Part of a small language model's weights.
Size: 13 layers, width 448, 7 heads of 64, MLP 1792 GELU, vocabulary 14791, 44.7M parameters.
Architecture: rotary positions, biases, normalized queries and keys, attention and MLP in parallel.
Training: a variant of Adam for these matrices, 628M tokens.
Each number is 200 + 20 x the weight over its row's rms, rounded and kept within 0 to 999. Layers, rows and columns count from 0. The size before them is the row's rms in percent of the matrix's.

# up: layer 5 MLP up, 1792x448, rms 0.0625, rows 1616-1630, columns 224-335
# down: layer 5 MLP down (transposed), 1792x448, rms 0.0985, rows 1616-1629, columns 224-335
up1616,098,204,196,191,187,203,220,232,195,156,214,192,218,221,158,199,212,220,201,190,190,215,205,213,212,215,180,197,212,206,207,234,177,233,184,228,160,171,204,176,220,201,245,167,191,200,225,177,200,229,198,179,207,197,214,207,198,212,193,201,208,215,143,173,217,182,204,194,203,188,187,180,191,198,237,181,176,179,196,204,180,176,207,236,225,221,176,165,208,214,220,232,234,200,166,175,149,194,215,189,204,151,207,193,224,190,187,179,178,202,220,237,214
down1616,091,204,214,201,204,200,168,190,187,213,162,180,188,197,224,199,197,190,201,212,199,195,186,188,187,187,239,196,185,196,187,169,237,167,227,182,251,226,179,225,169,207,170,234,205,200,192,221,204,177,184,202,210,210,201,192,197,211,203,192,185,209,239,240,209,216,213,176,228,243,218,210,223,184,162,198,199,213,202,205,214,225,206,175,201,180,214,235,187,185,190,177,168,184,239,215,256,210,200,227,169,229,194,213,178,214,204,207,204,209,195,186,206
up1617,100,215,199,184,226,177,190,178,175,177,175,184,207,205,199,193,233,180,223,206,217,212,204,224,213,201,177,212,167,205,200,201,225,167,190,201,228,192,205,205,210,214,216,182,195,212,172,221,200,201,184,196,203,210,217,214,193,217,232,203,170,218,219,195,244,165,183,211,169,193,193,215,157,188,211,210,176,233,197,255,187,220,201,184,177,177,228,198,185,197,170,177,225,211,195,205,206,222,222,191,210,218,221,204,203,204,205,221,204,174,183,207,179
down1617,097,206,210,211,168,207,185,198,218,182,260,229,173,178,193,211,179,213,172,191,203,193,193,195,190,217,185,192,206,209,180,162,177,219,206,171,173,217,177,163,170,201,202,181,229,200,217,173,192,190,209,244,228,211,192,195,208,186,204,190,224,161,179,197,170,199,214,194,229,220,166,185,230,199,185,248,205,175,184,166,204,191,213,172,216,197,175,219,207,170,228,198,189,201,210,190,155,209,216,204,185,211,222,193,184,212,192,188,205,209,218,187,196
up1618,096,232,189,198,191,215,211,213,223,207,168,212,178,187,210,184,184,189,177,191,194,202,230,181,231,230,187,234,219,235,241,211,211,202,248,179,190,175,215,171,178,175,189,218,212,209,197,198,185,204,213,190,220,196,192,184,232,165,248,194,237,203,173,171,183,203,182,183,230,188,195,209,211,210,232,217,189,206,167,214,178,205,226,178,206,154,200,182,161,233,211,216,231,205,219,186,195,180,209,163,216,188,180,149,216,188,192,248,193,214,192,188,223
down1618,093,161,239,203,231,196,173,198,205,181,283,148,226,216,205,229,219,180,217,233,191,207,191,243,172,204,208,214,160,172,175,195,172,176,176,191,205,191,197,235,225,176,198,187,168,217,217,219,211,199,185,215,222,202,223,204,186,226,177,207,187,193,206,230,207,165,182,204,179,203,214,186,201,209,159,187,211,172,243,210,220,202,197,207,205,184,192,181,224,197,185,194,170,198,173,213,211,226,198,222,174,208,223,204,200,215,204,184,241,197,186,228,192
up1619,102,220,181,199,192,230,185,210,193,212,194,192,243,197,173,213,227,225,181,205,206,211,219,223,148,225,246,197,212,222,251,211,201,179,224,160,191,183,187,193,179,183,195,213,240,184,183,194,183,211,194,216,203,187,176,201,194,214,201,195,194,207,213,201,191,156,224,207,228,159,207,201,209,213,191,206,179,205,189,191,240,176,199,180,199,207,189,198,219,229,204,220,199,208,169,202,201,171,224,183,183,186,202,191,227,205,182,208,167,202,198,203,213
down1619,098,204,212,175,206,172,215,171,217,207,196,199,153,201,221,198,220,217,191,207,199,204,208,180,214,178,158,183,193,188,170,169,203,208,177,223,217,197,209,253,209,212,197,185,192,237,197,215,190,200,208,197,176,186,182,188,175,176,195,214,180,174,205,208,195,234,180,201,162,213,189,192,211,206,209,208,199,235,210,211,159,176,182,211,207,239,212,213,182,194,181,190,193,188,213,211,222,235,191,226,206,199,227,185,192,193,211,187,226,179,186,228,189
up1620,098,180,184,203,163,241,228,205,222,201,193,199,203,205,167,158,206,221,202,199,218,221,196,211,196,209,198,195,167,216,203,199,207,210,182,217,178,210,172,189,212,161,220,163,171,233,188,194,252,205,187,220,219,205,193,187,191,180,196,210,161,219,230,223,179,216,167,203,230,223,177,204,181,184,234,221,186,221,199,192,210,189,210,189,227,197,231,212,187,198,169,185,231,233,194,174,190,172,213,180,195,201,212,197,201,221,211,199,208,174,206,209,229
down1620,093,227,213,176,208,180,165,173,181,219,178,198,207,166,223,249,186,179,213,219,170,200,192,199,181,185,204,209,206,213,194,162,192,202,194,209,193,212,206,183,194,207,205,232,235,170,183,228,168,196,212,199,206,197,234,203,233,209,224,197,233,181,218,195,193,176,240,208,177,194,224,220,187,194,184,173,192,193,194,230,172,185,229,183,213,186,173,196,198,201,221,209,164,156,207,204,208,207,187,219,201,179,187,176,221,180,189,223,170,206,191,200,187
up1621,101,205,205,204,183,221,213,232,214,209,211,148,200,158,199,213,201,214,209,208,220,206,206,184,204,185,188,195,218,202,212,170,171,180,214,210,184,174,229,233,214,176,229,184,194,182,183,186,200,248,201,192,219,197,196,193,171,204,208,220,203,158,171,210,216,207,177,202,167,218,187,190,203,181,208,195,200,215,231,212,206,177,184,209,191,203,211,210,171,170,198,173,188,230,198,204,217,195,218,215,210,189,180,206,194,188,197,203,196,215,188,212,200
down1621,102,222,222,209,182,198,205,184,211,227,188,248,196,213,220,207,183,193,200,215,187,210,194,202,199,224,181,192,196,204,168,207,200,196,195,189,188,207,187,165,182,217,181,217,197,202,222,241,189,197,193,199,185,160,185,194,181,168,208,203,234,218,205,196,177,176,222,201,206,148,182,150,204,198,156,207,210,216,190,197,176,221,202,145,193,219,189,209,198,192,215,208,223,173,194,200,237,186,177,188,186,193,194,188,165,207,233,191,205,210,193,188,223
up1622,094,202,192,224,162,228,195,194,192,179,198,184,218,188,201,178,235,215,209,211,227,199,222,214,211,201,212,165,141,219,165,201,206,170,204,188,212,234,207,204,199,206,199,215,215,191,235,217,217,169,153,185,233,161,181,172,191,200,198,189,205,201,194,196,157,170,207,178,232,175,190,187,210,208,210,176,172,209,195,202,206,206,225,189,182,197,194,203,208,199,194,200,192,200,189,203,241,237,227,229,189,168,196,222,161,213,202,249,211,261,172,210,227
down1622,099,205,219,199,221,182,197,195,227,187,203,234,219,188,211,232,229,186,200,199,183,206,189,204,214,178,210,227,186,212,196,197,248,188,227,236,198,187,210,185,199,189,211,191,202,199,204,199,169,208,213,171,221,219,187,193,214,190,198,189,199,217,213,170,199,178,188,216,201,194,214,205,215,191,198,181,203,193,198,213,216,179,158,233,209,188,217,168,206,195,226,195,213,205,221,202,162,187,152,194,208,211,193,183,182,180,223,136,212,187,187,197,212
up1623,098,215,203,193,203,164,211,244,208,216,212,147,207,205,199,213,193,205,225,210,255,215,200,242,214,156,196,228,179,174,210,255,211,227,209,196,212,185,194,217,183,217,234,191,197,245,196,184,217,172,191,192,197,192,177,184,193,175,197,183,211,179,207,207,165,176,218,213,203,227,188,202,192,192,184,167,200,179,187,204,215,177,222,237,191,227,185,237,165,205,185,205,190,185,182,183,221,226,190,228,195,191,237,171,181,216,160,177,185,198,198,228,198
down1623,098,196,149,212,174,255,220,165,200,191,204,222,202,221,163,176,220,180,170,203,175,207,155,165,207,218,202,186,214,200,209,147,248,146,211,159,189,205,213,187,204,196,212,235,234,187,203,212,189,180,166,217,224,178,226,199,195,210,190,212,204,217,201,183,195,239,209,169,175,180,216,194,192,198,213,213,215,183,206,173,206,233,222,203,197,189,207,192,252,209,239,170,196,191,215,219,211,148,216,167,214,238,167,223,206,204,200,196,245,219,176,186,203
up1624,097,205,192,191,212,204,178,152,185,173,223,160,178,184,198,167,211,211,228,182,229,196,188,219,191,162,167,148,175,206,189,199,203,184,207,200,185,218,180,201,211,212,156,205,187,221,191,196,208,229,188,181,191,199,198,195,227,224,197,213,195,185,212,222,209,224,209,190,181,220,227,173,221,203,177,170,182,177,216,213,195,200,180,204,194,208,214,217,168,222,195,164,214,163,176,229,215,228,190,210,210,211,176,233,182,164,204,187,192,219,168,222,166
down1624,087,204,190,223,204,214,211,248,193,247,178,206,210,232,187,224,174,182,192,213,193,205,227,192,217,231,234,239,223,203,205,199,204,211,187,206,185,182,233,189,176,192,204,187,219,208,200,200,199,190,228,241,225,165,194,191,176,187,228,174,172,211,185,196,176,157,222,195,209,197,159,225,205,172,227,187,206,207,200,196,203,203,219,174,202,199,190,171,206,198,220,216,187,206,207,185,192,164,205,179,187,155,213,171,243,235,188,217,209,160,243,173,216
up1625,099,204,213,214,223,207,218,165,212,192,206,205,212,220,182,186,187,184,221,184,198,196,187,225,168,216,209,203,215,199,205,234,219,182,219,191,204,183,191,225,157,234,180,149,178,200,147,198,211,234,207,208,230,238,200,196,235,216,184,193,233,203,183,198,191,206,192,201,191,243,194,242,201,199,198,206,210,183,188,214,219,174,180,206,220,212,197,189,224,192,196,152,233,210,194,220,221,213,162,193,183,218,169,172,198,238,224,201,177,197,196,218,200
down1625,104,216,191,218,220,231,186,176,194,165,187,167,154,164,173,191,210,215,204,201,213,163,190,160,240,195,192,181,215,207,242,181,214,184,175,208,208,219,198,201,212,247,192,240,226,201,209,185,199,194,204,210,185,202,201,230,221,177,215,215,209,197,205,202,203,212,196,194,194,220,167,216,229,190,197,204,193,189,207,201,199,166,203,202,179,185,223,189,202,216,202,216,226,202,195,213,197,198,191,190,234,206,187,193,206,175,179,235,216,241,206,175,187
up1626,095,167,191,227,192,215,228,236,246,231,217,180,197,191,177,196,241,204,208,209,193,214,218,179,219,216,205,186,201,205,223,171,206,203,228,176,157,233,186,183,206,246,158,200,212,193,198,191,214,247,212,227,201,204,216,201,189,147,224,226,199,199,189,236,191,161,215,153,217,198,194,236,193,224,181,174,188,191,223,183,214,207,231,178,189,207,223,212,215,206,201,185,184,185,181,206,212,199,175,225,201,228,180,205,192,205,209,193,203,204,186,198,209
down1626,102,220,173,203,222,185,177,159,178,198,190,227,199,234,203,213,174,180,200,188,209,219,186,186,185,193,233,204,194,192,154,208,194,196,191,230,200,194,189,228,210,181,191,171,234,224,196,198,187,171,239,219,181,207,209,204,186,196,154,211,176,211,203,175,191,224,193,219,179,205,210,184,223,161,217,270,216,172,192,169,197,210,169,185,201,194,159,213,222,170,221,217,222,231,229,213,192,183,206,169,232,167,210,203,206,193,219,204,172,178,235,174,208
up1627,102,228,255,223,200,189,147,185,228,211,214,183,220,188,210,199,213,201,195,168,190,202,197,204,192,207,230,167,201,200,211,165,235,190,215,225,188,189,180,228,218,213,184,185,201,204,172,182,206,214,165,206,207,179,187,217,175,181,213,212,192,207,163,183,201,221,223,192,211,207,199,214,192,206,197,218,211,193,199,202,184,163,207,140,206,222,203,183,163,217,195,176,188,193,218,217,188,227,220,182,216,184,160,144,203,206,193,215,227,183,196,255,174
down1627,105,190,156,183,233,176,227,216,184,205,189,218,205,214,178,207,233,213,191,231,222,196,213,190,202,183,201,217,196,199,241,159,187,170,189,174,217,194,220,169,217,177,193,210,202,191,190,202,183,174,200,169,172,225,213,213,202,207,172,193,213,182,198,213,240,181,205,218,181,210,146,220,203,211,170,216,220,192,208,194,214,207,157,215,217,204,212,179,223,178,175,223,195,210,197,219,236,189,201,186,199,210,189,201,218,197,172,221,205,208,181,200,205
up1628,094,177,182,213,156,185,199,199,215,207,237,159,177,221,211,213,186,209,189,223,197,190,231,214,191,195,192,185,210,213,231,192,183,219,201,192,185,230,200,196,179,202,151,191,188,197,184,219,196,227,212,226,182,180,195,169,211,192,212,237,176,218,188,180,196,173,231,218,186,184,178,215,229,191,185,187,187,182,190,220,205,186,283,194,213,206,199,207,196,233,168,221,214,202,179,233,206,185,221,186,187,187,206,207,223,216,218,169,173,211,196,205,211
down1628,094,240,200,195,201,207,212,190,179,181,191,205,237,196,191,183,185,172,228,198,236,208,205,186,200,189,191,209,195,158,184,204,225,176,206,213,198,185,208,189,221,173,218,189,208,203,198,202,211,210,201,189,227,213,224,228,192,190,175,200,244,212,179,213,187,205,207,180,191,206,187,181,202,236,214,181,182,220,222,179,224,212,146,235,202,216,194,205,189,202,207,217,202,181,220,158,179,216,188,197,209,185,191,217,205,190,160,182,172,196,206,200,192
up1629,091,176,238,219,226,171,178,192,194,225,201,193,187,192,215,228,202,220,173,237,184,208,205,193,166,230,212,158,199,208,183,166,188,232,192,182,194,191,196,207,179,237,186,193,184,239,239,187,206,194,228,187,214,209,205,182,184,191,189,206,182,210,233,203,219,181,180,186,229,196,216,202,203,202,183,202,200,160,184,212,190,183,205,201,174,229,189,202,197,214,215,181,203,217,172,223,215,218,213,205,137,218,201,185,166,216,197,218,179,204,228,200,211
down1629,091,204,201,173,178,214,228,224,198,191,225,173,195,214,198,183,195,207,219,170,205,217,197,189,213,224,204,229,215,196,224,249,211,174,189,252,178,185,186,192,211,157,220,192,203,186,177,234,205,200,197,217,201,170,196,236,196,189,230,205,268,190,147,197,179,214,223,209,143,201,172,188,181,184,206,202,213,209,215,203,224,206,201,218,184,209,195,224,224,182,225,203,200,195,174,198,198,176,152,213,243,199,221,221,219,202,180,205,205,202,182,192,189
up1630,100,229,237,220,198,206,199,186,210,181,201,209,209,201,169,159,184,198,189,204,225,203,192,197,197,238,187,199,204,209,205,195,207,189,206,207,175,159,270,189,209,230,181,180,232,245,207,213,283,213,199,188,237,206,204,205,190,206,149,196,211,164,219,199,184,186,229,200,200,244,214,226,217,211,200,221,197,207,201,226,188,207,210,202,179,194,217,206,194,199,201,178,199,203,163,198,227,222,209,189,190,194,202,201,184,195,198,207,194,219,211,230,171